Weights of a small transformer language model.
Size: 11 layers, width 160, 5 heads of 32, MLP 640 tanh GELU, vocabulary 2048, 3.81M parameters.
Architecture: learned positions, biases, tied embeddings.
Training: a variant of SOAP for these matrices, 109M tokens, 3424 steps.
Each number is 128 + 24 x the weight over its row's rms, rounded and kept within 0 to 255. Layers, rows and columns count from 0. Numbers have three digits each. The size before them is the row's rms in percent of the matrix's.

# layer 7 attention key, 160x160, rms 0.163, rows 114-159, columns 80-159
088:115120106110124103125151114095098106145128104119130131135108136125105124096087131119095144089131139135128086085100176119192115132167125175121140146145106143112163113145124093098162152123122148144182125116100138163130141104124109164138130123
090:125142160121137155143098172125106154167159127111115150117094096135138098128173141119152137117147127119125072133135119138128092105112130155153149108116081116147147134097097103137125137107099165146146127150146113136154103103100111152107131151
105:163064078144113095139163105156083140122130112134168148111147119138132156103108098105108120157116082116106115119127162128120175160143094129077148136120165183172127147129129150145136145132154125159115105065127121112100124098134151126146119117
103:120116105083110132102143097089106113118091117089160116166167087143153126133131125206117149157169139137142142134108127101117099099124169141071122135145148172132091165158159123129116136198149132123144113120154155127153144138128085134105110133
098:123169127130148179147094145137142166158121139111094161136125140119118081126062082114151104125133122102141148099109174109159151098134091130120154129124057158125162113152134156137151170126094106129154137142122103106089114101140116115141099145
086:127144117105141165122081073122142132130131112154094158107137149154128131140100146148165078154127132089131125149110164155140103120136143161129143120146105118122123124155108148152132137165173110142164169132156062099112126081114094134100102135
092:068097122143089178125119151145153147108092126121098164144153123178134142102115099145108126123138128107139188132106148112147118115120129147151145094177109140121113091147102176112148110157127108151139153145117125118115121135138147134163115146
088:152122124096138170109112113098108141147111099137105122096142121126138098117137123143155092166114118118150159160159189175138138121095119188119155126149106122117123153148059138117092124127151126146161170133194119085133157078137137143089122139
092:098120121051098092134112121126121117119119140113083117122118105164160149130161158126159110132163129119138114102164135129144097163093123160135143098152172139145179167146138127116128138131164143166131112139136171165157105149131122137101191136
096:140115131132132101107148164120103110148148138082138066152145119124161136083178125131156159141101104120140182103166161110153114127061080099149127145079130124136139119122113155127128131101142145130071076136126158124141125162103141121146149119
099:123124151107122104075129135114131122101119105146121144099110144128117127127144152122092140099088140153121118113141093189103135133173129120122133121125150110106116164083152106104115135134185129075155125153159130149136097150093078130110139139
105:148113157152077123115145123144151082097138129155102118108167139152157178144121106110119087131163104161103152133129117130143134117139126095125134134174144129085141166093143077098091087117083096098164088126159162147120109167122103175167127113
108:137137118134125112108101144110136155143145142121142098149127104105126105158139109110137132106149100129147096122141104157128139128118104158102121154142075167146136091116056109098126113103142135092114106106138158110134138141143143123132133146
106:125140153146126102113129155142106113122133128120102128092130117112103153150131160138116114134114110102136101136146121158130111151141205092134110187082173102109102153130163140149147105136171125109110071145150141119128121105088127124122155121
103:148115105170120147171144137108146094127118131139094168124090146143163125119142130132117144146116119133111145116120136133123178111087075157113122075100091110120130119121144131093137140147132121147135135154146120140129133138112158144113120106
102:165126147102184087111128124139131111142129147154125134122125140131117113142113138133135092164090088062135133127170165098172108117108135066095128142129132071114097069131153120165105121102160116158100149100118087106124141082104169112145099143
109:139098142138132122165123092130147137136138162169139141090088104121119083205090156147139099137156149123096120110117126174117141106117114127138127111111115121175145153122141081145169142127132075150151149150121129129120082111095108151084117113
101:135100143117118109137100131137176112155153166122139151136117108121097138127126157121110174135131134137124146144182131146126137128181098111136118093111107152106133121101141131104140153160139163115154116089112107107135083130122139135143077128
098:111112131149153196172083116119135146158149149157109115080136149167129108109152111133091140118133127091112087133143119146140121115127119139157114113140108102132138126151136085144123160100114144152123158094157099091123095122092075138100135155
096:163115174112142122154135127144100123140135164117130105101123114151156129135068150097146115122128135197132119088119138093103076096132133124130153141137157129140102114099113112132140122183140116116117137154134160128128155086114119121155143084
104:128103140126128159106165109106154081143124105152195138097146143099087093148121086124161116090129137134080118116111090144169158084130141162101142145104151133137153093100142107140147138093143123103156163134132127155111144125150105140172094126
087:131126163153118103097147139130119117134105120106113136170110128125157157151125141117148126112145107204139140131124114103126125114074142129097122142155149135171098153160108135117134069139126091117145110156155175094128145153123188099127146079
098:124152113176117100127169156117111111124126138111097110162088138153129162133163159149125131120152118129168128138153154079122141155098166111120098126127132137097096160114104126106106116188109140114145118141122163140160116152135140131136137111
100:140120136123140088146149181120105101091115118084139099173112104130098156089177119110133159078117107142136128159176139093129144136105135099112145113134162150133124119121133124112089100111077113088121102112150146131096161140108120111139117157
102:131126119133136133129118105125170157110120131151128123158128148117130139111125122109133097121137090151127136158104101059121153136122134125122111177130151140071122158126109107134177141097161140122159128120107135103140128110169090167111141117
093:146103110093157135129101112106111122134108080153134126078126115092094058147124130138128136077085165099091159142157146130096117159147119144105146126126118100146146108096150123120123163125138145125068150126139136136112179133107041113117102135
105:141101152097129093131142086174138102123108116196183121139139156143109107125104124128155131115135118153091147107152112145123166130165160147111127124126139116084129140124117161101132131101119141137093133137131104147135149157129158146130147128
097:105127106090185176136093104085123192130150168143114135098130123153173106147109139115094135089157113063159124103133129125127095170141118149157128131160128088115103106120124130153170135123159154167105143120148102101138159089124127120150129128
102:118154184183125106114089139162137123160121132112123187108149130124162103129112124073142126132141081124146128146124130108153144102088135142122132129132101137127095094115190067133134134162081090141155091146146157127124134116102144138141115106
107:127134154116171124153117158104113143124082077168063120152154132096151137140116157119108130115151178100144106128150110140133130132126129150112089109122131159113179138127096121108111109130165139136117124132099095105169124102127082122107124113
109:112088116140164140115121103156144147126141124130127121117106107089131045148130127142124137166100094142116156122104136129117121096151102108134132141108123123140120150125145149115171148055179119117143136082132074101154132134101129167122123104
100:154148116092145137148132103122130145150143123168133139117066168113117106134083140118164106151123112115119116131111102153108128142136135136166117142075098114129147104141150113091149154072088100158111129108116080165127108081110086162183146157
104:129118112138119106108140120076145156135183185087130110132152112140130131166124137102134095089110157136131158130114137150142129109113088119108163113147102084150130084117118079085122089108091085102111108127128156101131112142144170141121154125
095:155166094107123076128163128081140115106085140136152074148111156172092107123138108168133156159146132150099150153175127101126138146092126127095117124142185134152133094100143148103131127172082141148077143120121122146117143156160112156135127129
088:136105112082153147172119149115113128104156111152117122100134107138110120070132131162091112156119132062101122120124144146131122123159117086171128132112110135120153125127138130146160156091154151130119133094123082161130137147104094151120102153
093:105101106131140123128092171154152129127151119158125134133132178086110139142072136081140097140124135144111110095118149132141126125156131180115134105119152102169130159115134088146135113108111122139162110123128151118119154133136132136146096099
094:101112119077106180163087098101105133108100100141136162145192127136139138081127127117144118118126128141135145161149128111129131098143150153133076167099095126097119085113130145126143158137089132093117114094154122120107148149115090149092129134
100:129126156119098103122130117156160147144072105139178165132123132168146118122138100113122136142127116152134139158133129125153102145098150122120124131175178104154133118104146144126097116131113148145126116145140144112079154174150162122106126123
102:100132104152140147127114132166145128152112126147073123131099145099149134153132109100122165148126108122135138122140114120121138101092140139150106136099096144091131083167095144117125141157131112150134085128147170169156146127153128104162124126
094:150180136137144088154162149122133118158121141096118112121101105138168104126125100101145157150133109132154119112144190088113120123104143125113123118133103133119081120145114108141108140147117101117119104137131161113123111118107143153153133119
108:163168146129153124085161136099121119136122099098157152144116123098129151115110135076081124091139124137142094085135142141115178109112139128136091100124170137122126130112171151119147139108098127102151128134124104149134137134104142102169141101
095:127126102103163141154115135097155146169144147134105127099173175126106117139114099124123134129138137082122100136134130139131095155151119123175121134147104104137122128122177131139119159107128123165129150108130074150136075131074094144119115155
104:169162137130107135128126113100112151142114106142125121121089149141126132093133118146120094101178133087092075142055123129140126156167155121168153145127110108092131177129122148103140088128133131112134142125110109140138119099094120151146180164
098:141124126136125124151121152146132116124137114122130169131087098141136118108109137075125176137114144107114145164182144133095124120098110158183106139075087122105128129106168094148092118142116136137114093091145123113077148123089151117102112187
103:116149159137134131146087079117133108158167128132119155131146083156149113119173109140151143141151136144143154131119112123086152123091111113132078136132134112137110139153077123137116135190138168130126117110146159111162134093109142106120113091
095:111176118126114100114164120095068099087126131090102102176132120129137153138160133142115145131114112195123142129169163104131118099099147126096150146115162151168115101151117143090094105162083124124097126150167150140123149149105153118110136100
# layer 7 attention query, 160x160, rms 0.163, rows 115-159, columns 80-159
085:127128146096126103161157134129160154118133087127128110130139124121082102161129117117137154168169120127151131108167176159112101115140132144131116107150164140120133075130118115123165151145082108164119135144128105165110121132162090179146118144
097:161140108143138133115134177093110113110158140151129140139183065113140143126098121116112169102116154126130168096109124100121137108118111161129132112139100106160116092086131131110122128139125126128171120094111116079146146124104113122129149118
103:111124107157082153092113122144105144107141140095136162108142163116095088156163093110128163120105106115112136122101144114160133120134168151136129147140111146157102126105156128161151097132140168122111123099153146148120135147102175157119125147
096:130158085141092127186114131139130102150144135118098161138071181101122136071102109160123135166087142131127164128108138156127098154150128119134160157138102133128167121150112181151103103120110074127113127135165146105082163124123126120143124117
087:135145092118122165108151113117089145106115128137152133129174164115102123139116113118131128095139123096102147147123130147165141135088130118132113131154140149124104122121173141167134096140111116166165107134133160108131135175103122152134139145
099:127134109145137133147165129103109108145136089134134131122118173130146160042154125105121107079085077131110149161092127139137130150158136126120117123133121160125137154139095170126119096114145150112125144125130145096133143111142143127138144102
097:129140093118138143103151133109160130069132112135116140099117113143120125135171074134081129143102146123131139121138197132145082078079150143124162089150086121163133114105165138165149135118117098147160123139120143149086159158114136156155124168
098:118096128101118145107091138112105110112118153134179172135127073154127153137162112148094117113091107129140155113134126076138112138098163154124123122118159105190134168123163142131157115106106155101123114132080114148111146155117116090126155160
094:137123147090117110103142117126133162130162158113126148102104133141157129087135084091105119128087117129160142118158069110100144140198112081103173132122131103124149106136120102095107131176087130078114126122109134124100143133107150136150097137
104:129119150089119172165193135127191168138103081162095124132143137102084143151091141110092115125138111128113079131144165130143146120134132142097121102128141136056165133132125129128133143161145124140142132137113132156175111108169111160109164134
098:152108141129121141144121137110126127083107126155156121110144167105164109183121179138126091134141112099138090161131077137153125099135124098103160117106137123117128079141132130150121124122173090128118083116106179139102124141114123107116124089
102:124139096118154164114073121133098107147128149109131131100112072151150133127089082146130088146111143162136141130157122158104107135080147161157143131099092099178148130152143147122078139095104117160145150109101149148085153099095129152122144175
102:136124136127105154094136147133105156147157109165117135144158130104118144144172112125129151084154120100120087127099142140116166116145186105106094094111141122079113135128144120164172147161139119116144123135134123129196121102137108150149167139
099:129143134176099126081102104155136097115160096152135111121148151132157118107128148143133129164126118120123068146202101163127155122057141114124105136126099141151143114114081121169123143175137111131132168106133139093102135158158118107097142104
101:173123097121150097111108093102121150127097158174138100146129102151127158128150149092105160143153112106084127148127076109183115151102127097106139125129143108096141138117121137164136149125098116140163143180154131094134147150158155099130111154
111:149144164128117078155118126157134129129135134146128143137129132149094113210057139153146138095156144135139123123166111193113145123101113060132057142122133118133147146104127105137135092157119117152134123142135129154110098105117088148149161093
104:130183094153126135138141113145154113134141096122121131155139127132158109159098127107155144107127100106136091137144169108118125130194135164131109097097135152130121118133142170141149085144153109140131107126152175156102116095125117146132118064
098:134152115151162132133110120120132109125152120136122136139138195132127098124177134097114127108144141075136110133121127149153164134113127125147123110157174089075103161124124082129101119080124172158121155146150183098124121079109106140106129139
097:162118119090134133150133110129084120146118152134079097136149131152140112144090110128109151131084106126129105099091119125153075129097108114152140149110158135105118130178108144134106151181135096150160108136135105141110178121136098117156152100
095:160133167152157108130140118150169132084133156160130135160161144120122078144101098096148130117125137122128138167122110113115148127150108143105106098108191060119145131096106104129111139139113138112128131113137095115138146158129151141184128131
092:108131149110058141160116158129141115125128078131127103115128127119139169159157164163097074171118122119106104083135124149099149120119119138121157122116090123113136147132134114124121156146142060132144125139066117147110147100132131109119139083
107:126094114159114113101116096120141128179153113114168112065111116100117149130130156151118118134122095129139095097136110098124120129129112138136176154122094140119129120100118117082148111128184120142150136139101141165124134137146096156125144143
109:117132120068118132170136174139111120126142182112134177126092158098146095087145127148122117126118113146131123101146122096099160128149139097153163137146171136123132104130114110110140168097124130124103141153154082122106179141132143125100108126
099:098114140144137126148148131114149172125167109129117184120100103117104164131148146153146122108097054115175142168118119094119147133120139128102176128155111134098097123130135112101139116154100146110149103134115116151160146156123110173140121164
101:156143111135117116133127114154092163133144096132101106138163100137066108164098070140125124134121177129140107123148158157126132075133142146074085107116147141138170127131087115134091125129109137138102116109128120124112122166130143150170109155
102:106118150135132118120163128184126147071093096168124145115140158130158159134141068125149127125134160131114087199103126120180122124089143130073110142110150134114174160121112106116131135195105161102138124122135132119124127136149127104157084139
097:120109109118154085138120147107099162118108117131113082126151156125147091139142098141088134084087124130130143133122165139192142146122138132129135191147139126089119153142115061135096142134132114144100134120133113098116142101166096169190106120
100:106186143152112110140096087151072104138148115118145153114104131147157121097097170127165103110121121090150147123157125167115135102153095123142098105093100162128135133134112130165124115119144094135125109121143129102128143092122109103106157103
110:090090166140069194132139113157134159119111113132098088132163131119130155084140106142112101148113129102111125117144113133138100175110147123109112152099107103100123147143132116130072130138153106122106135128113103141141118119131138085097125120
113:159133107120141106102153124111113100106115121166124130142143115167130138126133087100103138090130124089083144139138124118118178093142104109135114133114137142100146119141112147113081102141085106116122122106153124123118152154136105125188121158
106:152153106100160117153146129150122127103106182150119102159102131129107128147107154162170112154132116153113115182154109135158081117105157119109101163090138120123141136088120100122089158122097124157147126121135108113147076095155117142132118099
102:138136112136147145075147103091110132124153187129125098132114095122155109125133143166176104078155113135140168141126124117146115146156084101128107108128140159184180113155100103124119105106133138128101130146131091123126130129099140150121137096
101:146088111129157113144122142136161149151129122138141120133106128140107111132099111140123130125094128174130117111163143069120120151125140114117206145118137105140102137102155139100144175124199133152146157161111116163147144157158115145140165152
098:128161109127136120127136155138153123106087152154126138146117107120144102103107082096128131121139122120147152153142141117147112126141158128134106125157134175143119131123100129135145091120065109112102160129176091175134149132158129116129097176
100:130107110118140139093132135107167147142124149154092090121083130147091176114134115105147109139139141106127120153125125148111136133133113158108087117139162119130174165152096131138071103143125107123139111131114129091121136165152180107144095096
097:105102131090144097164153098147130124117137092163080126105183140114145146100141131107139106124101095148161084132118135147158146127132126169128114157084125163117131121151139131153114103137116160134130107118120136093146110111108166132120115158
096:152107178129112116122121089142123167128112100129161141149092158129092143105118125147143116080116115151111120095167155122124119129123124127136181095135123090125138102122150080142152162093131112158117122179121142134100144115134166072144145115
100:103094117147122128120084100165125143148117138079090147126088158159163070124164140136154115126102145126124119136125117158120115075092140127138122098092102174152118172143112124094125118150131153148128136116112140127145140108114132089109077149
107:123126119145119166164110128084090116119150115100140115132103060174117141097133121090122144169136181154111109097131140125107140154155071131148153132114127121130110111110141129106091129144126119160172128106117117104135112107110106128109165129
105:115132166125125107129137109157116146120105156148101138116127138108132101127126126122107120083138141145129107111174143121116124148175133108140113129114150099140133085087128160142083158147142075082127112086112080123110084107116073121120142140
103:138140055097176078130150083139167202124113142140159125149113119139130166106086132106119135084146129124123153159147120145130130114120136100176091145127184135133122169118130147148104133111096185146154157135143151136148095122095113156121129149
107:135168150097109130142110120137106128111138113161153136103150141050102186145121137122103145174104116130127088171099127115112087160149159101147118145148090116095074148116136150148118147129156158135114150115145108125164111092108112131111129152
099:168165147097112176121091138094081088170132136144141144124124132125135120112129144141157133152164119131171126121158147134101109114129117125125117128138096144153138127092113131149094106088133147151128087127154165052127156162115154124117102100
107:094129143158102114121111144175125052122110133094127099164111153124132111140144148073103145097117116118119089103104104134135171118120120151160128112094101138141111157131125123130130093110153090084109142101111174121113159125125153161084115167
106:161130092159076141105141116153136070155115103141107097135144101143145119115130097141088130138095156135135136103132180115096111134097107135127108141120116167161123086135129149089136156136159108143123145103113127194147176134127113127080163149
# layer 7 attention value, 160x160, rms 0.175, rows 96-136, columns 80-159
094:182142116129122127133114131125135140153114124090178159090120102110149109116116115147113147131069113142140157124128119106132126084125135118137122128138102122109132132123099154115141102155144159085161066160162105126143098149153121094120112124
108:149143150124149139116148155155126103126114137123119156131108154116108167134155068203073108130097155098114138112125143113152122091109087152140147143115147141127132144143099159100133087109135116128149091158181121118149114157134163197120132125
117:119110137156145129130088129131126161153143157116107123123141098137134093132116086128070121128136069146138126080156151128119128102139151136101116163145097141134119137108164125127179107070125127120125150114143115119104082122160174102127177096
096:123116106125161120123095114146113148115148100135109106158107157119095156148121162098174103144146146155113176120159110103130150077107122105204117137117145107098106128123154099150154140107157080133106128113143125118115169122114125169142157097
109:121102176135172113129137139147112148138088120113135062149112153106140119095112120119143102107125124132080138154148127104087126112119143112168139161108125159161164129157139118111095144177086167139164102134098076123147123153104137134126122100
096:105148137122099149134153142102124141128111101145144165116156129094123134104153139113108136139084136150152122059143147119147097132112149099117100123137094129134098148130122137160125117133130074138170146105096154128142166113133124140171114126
096:168127128132112138146135078151102138145132128123124117133139146136107135121123177139129127136133120149082132128129149166087146129122117092136118111112184096151111152145116121136158099122154139121115169104119147086136145126178126139157136144
113:094146141128147157107077112116111155094131119145133123126086117153091137112102131145135097111184144103123137077157120156164113124129108148173166118132116143112114138066126125115163139131183123110124151095141216126089121121126122175119104123
100:161134162119132125115090136136138125111147115127106105175094061126147137089093157173150094163161122121156115148123132141129126119099134089165155148140173127119098121127149112139154170148145133163122119115099110115107111112144126142167102149
097:121156136119144120143141129146133142127089110116142133100164092135158121136113124113141097137130148136079108137104139078124138064127122113137105151115135167081154139140134117117078137107137096107160089135120171127152132129088143128181140126
108:120091143092092139127117092102134139078147136163142147138118103182166121132147132135126122148177133117098131166135099118102130128131148104141166111128122095144135104143140114108083119172115186153140154129119100118089113060096119158162078120
100:116153144143098142152118178137129143129086167118151124132154103156099085124101131148186124137135122155095123142155100136133129131106121128127119142124151113130129120075149090059143130146124161122149101165128145091140116111149109071141138151
106:092123135090163123107119072149117116070102118105122145109107159168110118138143154090090189125121112122131141140143126154134125118104108147157112106167123144091162112117146127119171134088181155124121103100142169153136085132148162113162159128
092:170122160149106122102141138161109171134121138156146111122151122141177113165149105117131141150151147121133131150137152119105206104148115163119186116156130117124150091142098143139091131145113126143108143109152112136147127111182110122117120127
107:125140136101112078146120139123117144098134107155129131115127119135098175115149165131156183161110140136117101082169154143125073152157111083133113115165145125116107078163115155124147108127130119121126131134151127130142146142126163087139149158
102:088123130153161150088135140140091137154073127099133112116135161091114153095121121144102133102102169105137122141128133137147183089069093103123167131127147167083151127131142127151114077105114143083068139138122143139160120101128129137101125128
101:132166084121108111133138164136145137143124131129138092100189101107128150134127105105117063154152096066116142092141123122127121135133118137136126159095137102109150147139083096103135122138106138141136114132142125125123147128110071125162114125
109:110179100134132149120100145072110131204111113102135136128091146116142132172098082108084125089117119115128138153127141137148137089146121136130113139148166112128129162118126134130131109141090153142152088136106094126157124175160164120089104100
109:130129149141115128138108125111165104105158163137157134127119114122116150062141154178116139144155077088119139117136094174104117131114122170112119117108129141122148121076119112065144157150131145142119115157110117134127115106166127121182089110
107:140155133129123139096134140177147137106104123095123096161158117131140098118141160146147106143126254128114158151119131104127111167083113133133142089090140159091170087142142151123126108156093144104100121143152181096104106107137101158152116087
105:070078110128084143142093140131113125121161150169117125184129111131077115138139180161112118147108127134117171143129136142143091125116149147114058133176123124173132130099146112123108124080121144136122182153105110129120108081156100097148159140
096:099115135156141144129112144122101128144135179129144117107174169067101132098107114141131146125158121152127143123087139144081137155133125116134112082098095098097166137067115134113151122105121132142129126142072103162107140133144101140178126163
106:166169108166134118115162150136119124169105128155182138089149133080124135129126133140067142144059143142159129164110160055116132113136123155082169131148127147114116120111122141098115107129079127137131144157132145153095123131134126130112134087
100:122158122115096118104076127112131161078153143138099136145111109115119147117171112106106131167118185089171134146166069135118125107128132153130157097131123114147099132117134122124102148185149106112117102118171102124089152109131097154099135136
104:067112138127127112106106162087123133128141153118181127079076142112125104142078127170188167114134075116130108117090158148148102107120119148110106131123113112134138179081147142088143155144147176135168160126125131163150121134118122090152125133
095:179144156147196101094150095115102155137091086140125145131155118056112116114146129141135119094153162127128079069121130112147164130152171145159149113120108159142129150139129132142145111115145099109111101144141160129144145182133155161102119131
097:082125100083152105124125129159097137130117138138108096135169111139093104114092148176139125120157130111133146163115120135167165100125142140139135104143145137122122112130140156111145107142119136087114118125132146123082123144142120171086090099
108:145132088107145154095148109104117119129126074140124155115141115117165142175161115123047100178077142174133139170140123143091130156129126149074122140113137122134125129167122132163136112151134132116131118106120137093104139151122125154091110091
116:124135109142167119151124127088105159141121140108134141083165114139142121079107120133136161126142122148147124117095134098118144114129127143132061150145111136073130151132141119072147111075133118105144123132110151125146167129129123092155153167
103:154146172163115131100155153154150130125110092116141116168175147099162134118176146126160131140106194143133156136144134148091119106095115129147158138093104146090163105145111146139124123116118155090078082118116147132100139130118081121147119138
099:130144134152144106131116157125118173113101175125127116102163129082066139092180129092145146135113139142105116125139137105146122148126142119103114157135105144115141105145139105136183170138128099148146178111146145154146105109125158115115169133
093:147161156092149130138129131135126129135143117148160134161073142173149087156124094117124153109078168126121085104119142108166128125148101143108113098114121140116136112159111151123148113136141098125088079146150110092152129172143095156082107078
099:132138191089089092140137134129114098148153130139135095149134148134112147136177148165106147129106150121152126146105088133112150111128124100150100103107134116097171150085098131143116152117105112124095110112182112148101129114094173128122131111
112:128131123121098118124145141153097176153147138186124144111107141152126166117105140154118131119077111123116125100126095121115162131087148149144126146146114120160094143128122134142076096127152114169114143131160109122110121143126133144105182126
108:152159144092167139095152081103111142112067140109074159104139131102141119125134126143164151123118141165131143103118147113127107123097131140127070149147138146130126155146091147166105138096191110114110141116099103107172094152160162168082136093
096:163146118108102102133165096131135126101178150127112163151158108161158113138151115140096074148122082153144166113094130162131133146163158129117131141100132137118112112149108139123113099153149120163131149130143108121162112169136100185124129106
103:112119118167150137126112180083117158099102134098109111134146111136161102126159168153168139152118140126129204138134110146136171178107145121105090129125159131141145129123124132103140167118136098088102107153113093137149105115132123141097157149
097:096153093142107148147142148118118132124160135140127099141082108137138102142099137126115163124154100128168127135102114073172135162108109139125138131159125126120145131087067131121111099098138123146156134138148123105154142179105186175141118106
107:053119079118125127098105120139150134124120098136108146117142146119142110132139142169147128137100171081118079129136119125146140125117165121149082135124146103137137169136134109118074149077104114106163070109113129137121168128107173120138140138
098:080150148145070115139115100115110117134129114124111108108205130136144101097085137171121136171110127162100117148101150117087126114162124116143104176151132108152128109123109125106130120136120180142162091091134193136119119114133128101138151149
102:107137100140161178125148112125122185205127124136148130143142116146182146142123139169129105115104111127108153120154129129130131117144137146080140099115157065108140138063125137146101114086123107120123122081125157130133131144119146140118134140
# layer 7 attention output (transposed), 160x160, rms 0.15, rows 96-136, columns 80-159
101:118094144122132116092127100070163107092155109167125120138150143160095124127137121121142129109107108133132117145128130121113103167132151070106161097109156128188128110144143103155117110104133119119102148115137119157131142166123148142149156140
100:105147100121125106156074112081165175138121133143192130123134107175127099146084154120136142147121110135164129146093116151129093183157136172090137117165095117159137081125156167180111129138118111117106166124079151132103139157104132120166129117
103:107174131123136108148137157102121151137139134121103096127090144115129121086120134128146145110111085086157153184186125107131126159131095095098156139142142106138116117127111156140094162119134131122096139125137098128127148094101127133121113179
102:154154087170140123148091161093156127142117119141125099131129102174164141106146141149107126153109166111138090143119134130105098140095125120123112106131061153099125138105131155111088123138136130120123120088096143124123125164159078124115142143
104:122106111133136146099115112155141101142138095100155162104168090100117112128164097136165130141137053112126133129126155108131091150179139142101152092128110118113125121081104128131143139081193128147075154128103125136118116145126166128122116157
091:139128101162160100166094112148097091112156131130110080119124108147123115149123159090117167102135172122151128132133089167106117124080104151127138111089120089133139087093160116086135113143131146161109146155132120137166123144125119145087118130
096:079108125160137119132134137139154095125130117149185150109109126070151161130157118119134120135135146134163105088138115121141075167103196152127096162092112115135135133138128137095103166115109128156105110164139117161071147161130097120116121119
114:154143108137130116158125125142138120128105134087072093219121145131169108161118118161132150177138150130162134133129128179103156133114127127100085108120122152127111123152094152130094076146104132157117114138125153129108147136154133117141112087
096:092104121116141148146157153089132113160129152061131134100114186160152122129166085072128158168115128111093101127154125114146099108092137137139121084143123129146153121086105134108116073107130114109135138142075160166158142148114125083112158104
093:169119169120135120129120162127142135115134121148098132099137192114110111165141104130107132120123151097145153165136136172154104130147139189128126080134075121140140084100143126135168103142124131151092136099162081100118099150147097100100097158
099:103138142148106137074128162155118107160129073108136137125116174106143142128145108113144078124113099159152103144100090130144115144113145147181110132112118159131096126151109115124154131135158114084133087149153137144175140159143167120122173125
105:122103115089161134121155125104162095145154126162108108124105148119143136105121124136100152134151107095179142111074159093149162125131133096110100099125128149143106152178069170127123117096108112169135174150131153166141136140130133121158152147
105:109139123173149104167132135171150153163115144157132089127130150093150099153120127118188098102111115149114117133078117190117098135144173103122132130117139092120113196133136103122120123136130100122133126145149085132111156135097116132123127106
090:109144126131156130169153115128147156129126097133111132148134157147110150093113147123092103132141077123139139165110131094152070104129123125146142160115107120115113152141165131107171158144101152094140123137145110111105111140129140129151161103
099:141129178118148122110130130162137111130144170157132112127066090147148114150108135132110097105103137117119135132120090109129165126121139169119126119083104080124142156121170094154114156081155110154165117150082122115114139117157102151124146105
091:125174108083143112175156109139119154134144131173133130164116136153125135138114084114135149146102134144116136119125123125126105167177141134139135161139113124143170127120136111094166148093095147166149124117164105092098136135088155155147117121
097:155096126097146134145148117137101110100127123154121141146074157137179143116118141102094151103136156173130132150127161143095147105153146103115095121150108124145118134137169197138169127141151111070081161149132154149103149140146167112113089126
093:100108135089179132121137130142117136111130131136113137139132073150090111137163104109171136134134109136106128112098125117146065136152142134119146116129094156086164087173092152135121160193132131145089130126149136123135156150081112144167132126
101:103110113111143103146111115149087143133110132114156113120161155123128120143087121147133133107088125152124147116106151064119073138097140114131149128138138119128102125153142127150155098095149077171135149116116175174112138154131124131090154129
107:131157112154188147177114114075134142113150113152145146087124133127148128154109075147122130115111085135154122095148126164109149060136172148131123136150092131159121139152123150125135147081121112149128140128148149147106172124150161167137141138
103:154160165148163102114134127127135107108127109062123116124113146126149176108101089138144143105131101121116136142150095091113175116155119130106172121091145114141101145128152149120144145144103151090168105103128150080120151140105166135096117158
097:115140098155092119101173106163118104098144155134149169114189096094138117096165145093140151142106116153120156148131130089133107115131157159078128172115181120199103127151125106143138120115119169080132128122113156115155137154133155112079090115
105:158077116131115132118126119097115140107133133088171108135120142129117117182088144155161133124137130110122170119144119132119130143086149113152130135102086124170142052148162168135141152124153113093131127146125116123144104111144104140119142196
105:174127137086104134107135127100130127130139118143125130149113122122160141114100118138131123104135139160124152154122182135130102152126147162148128116139126174128149098114142141178128122142136107142127124134119135159142143131142153148129092120
102:116157135136152131144156098124137132105106147118130158146152143119085113154138143113123135093134104117113130119126076117172158158108152085101144144127143136104140147122113117175138089147164122103101119151109137126135079159158114125092139130
101:141133114084126144130160141126068093089189132129158135112111137100110111146108150135140138154127139147126183163135153170120089154108120123135170119129100125142147122094158110125089142106165112135134132103110103091096144146110068125132108095
092:167133116137123140079146122102152087119128151109146136122124140123126110115180101112129149129106124131134149128144128175085097148139148138130119146178107163089134183135143107111086118145111125141141127170154145150113159123091146106130142128
107:150086132112137141148107155154165146146142136126147131159149127114093132114102107098146155105161094142122142148156120114147121099123141137093110117150135120121117098149136157136129187115090127127136129125147089099102176120108151127121135150
109:137130142091098132168110139178182137111147139132123140101150137072181143150135151111085094114114119088107145185143105154128117149104123125140139110107112116161152103114110153180148143165110125123071181095124097107134086122118139094116131118
108:124127126094143129160085122141102167100164183157120146110134113160148117126100100126059108110117144132138145111111135112109119111141088139121148099129094138180146090105110140118152109166113106127141128105142132133131158143146136187155131136
091:164125125101153110162121131125183119113155124156134152126126132098148139140072194148170132120157109098124120143148125089122118104137121147123100123103152078133133137119136102139108135089173106123134122121087072149167136072123138134131121115
094:085111105130164104151157134121135131127119142157083129092110112140087150122128129145131081173130110105130122143107143123136142164143097124161125137130142106092157130166138108151082104156138120197112103138139164170078142112131135099147145133
111:138144090145183158134131101135143151144136121108115136132121141132101119111074157130119107106134132119111102164133106131123107138134144098111127172098115109093065163169164109141150171181122179122157157117134111108161085114120100139102090139
109:150172113147145103133110131114116070123163153124130120137095098183131079088119091145141154161116155120151130169171136135089150110142130153112124092136114124128135099154106113115157175165127117150156142101117064154067079153143131120144108138
102:127124102112096142106104109135107140144119120191129112118128114172150170156121176130123099119124117109129139150130119150163159132182094147132148101133124133151141126115160170093119132106102119127127113120124136095134129118089171120098101159
108:127138093147114128079107155128155098158103141115156131096120168118113166148097136154162134125088085087128126090122157108145132115112149129107087123112152122110101100149118146147140148130141125151132125136131133188133113152174160110151099142
108:143132089134139131107138087129133113179125131116172129153073126167111190162135105081136139170125144124118132111086131122140106105132087134131124138168108138091088102119123097128103131150120130116117151154120136114121150118128122117129163140
099:142077096109148141156083110145146091110120161124135134111091154105118092173078118113150126159124148126107132137145148150101139129141137142154115139108075134166140122112132128127135103150142123127118148099160149166144125140142123112147083114
108:121157101111095106124121133130103190119150152102185107131107146110135101098086146132150157125123167108102154146135078129137118110155112122134122179133116123125157137177140137056088109126099144121147133159139115136136111102099081142123117136
108:130115102135146112123152132112172145130137118163149134177137112139086133124141135145110165175108102108154112107107151130124136165105100084159122147096128106123136177140137136142100089136135084133100148140097113086127123147134116162110081102
102:137097151118094113122125125099148109119145196180114111159137166095146115121088177169115145127118140147137114132129126165125119158117106132126129161103095108122125132131076144183103157148121132110105125140150095100104161078153147124138106113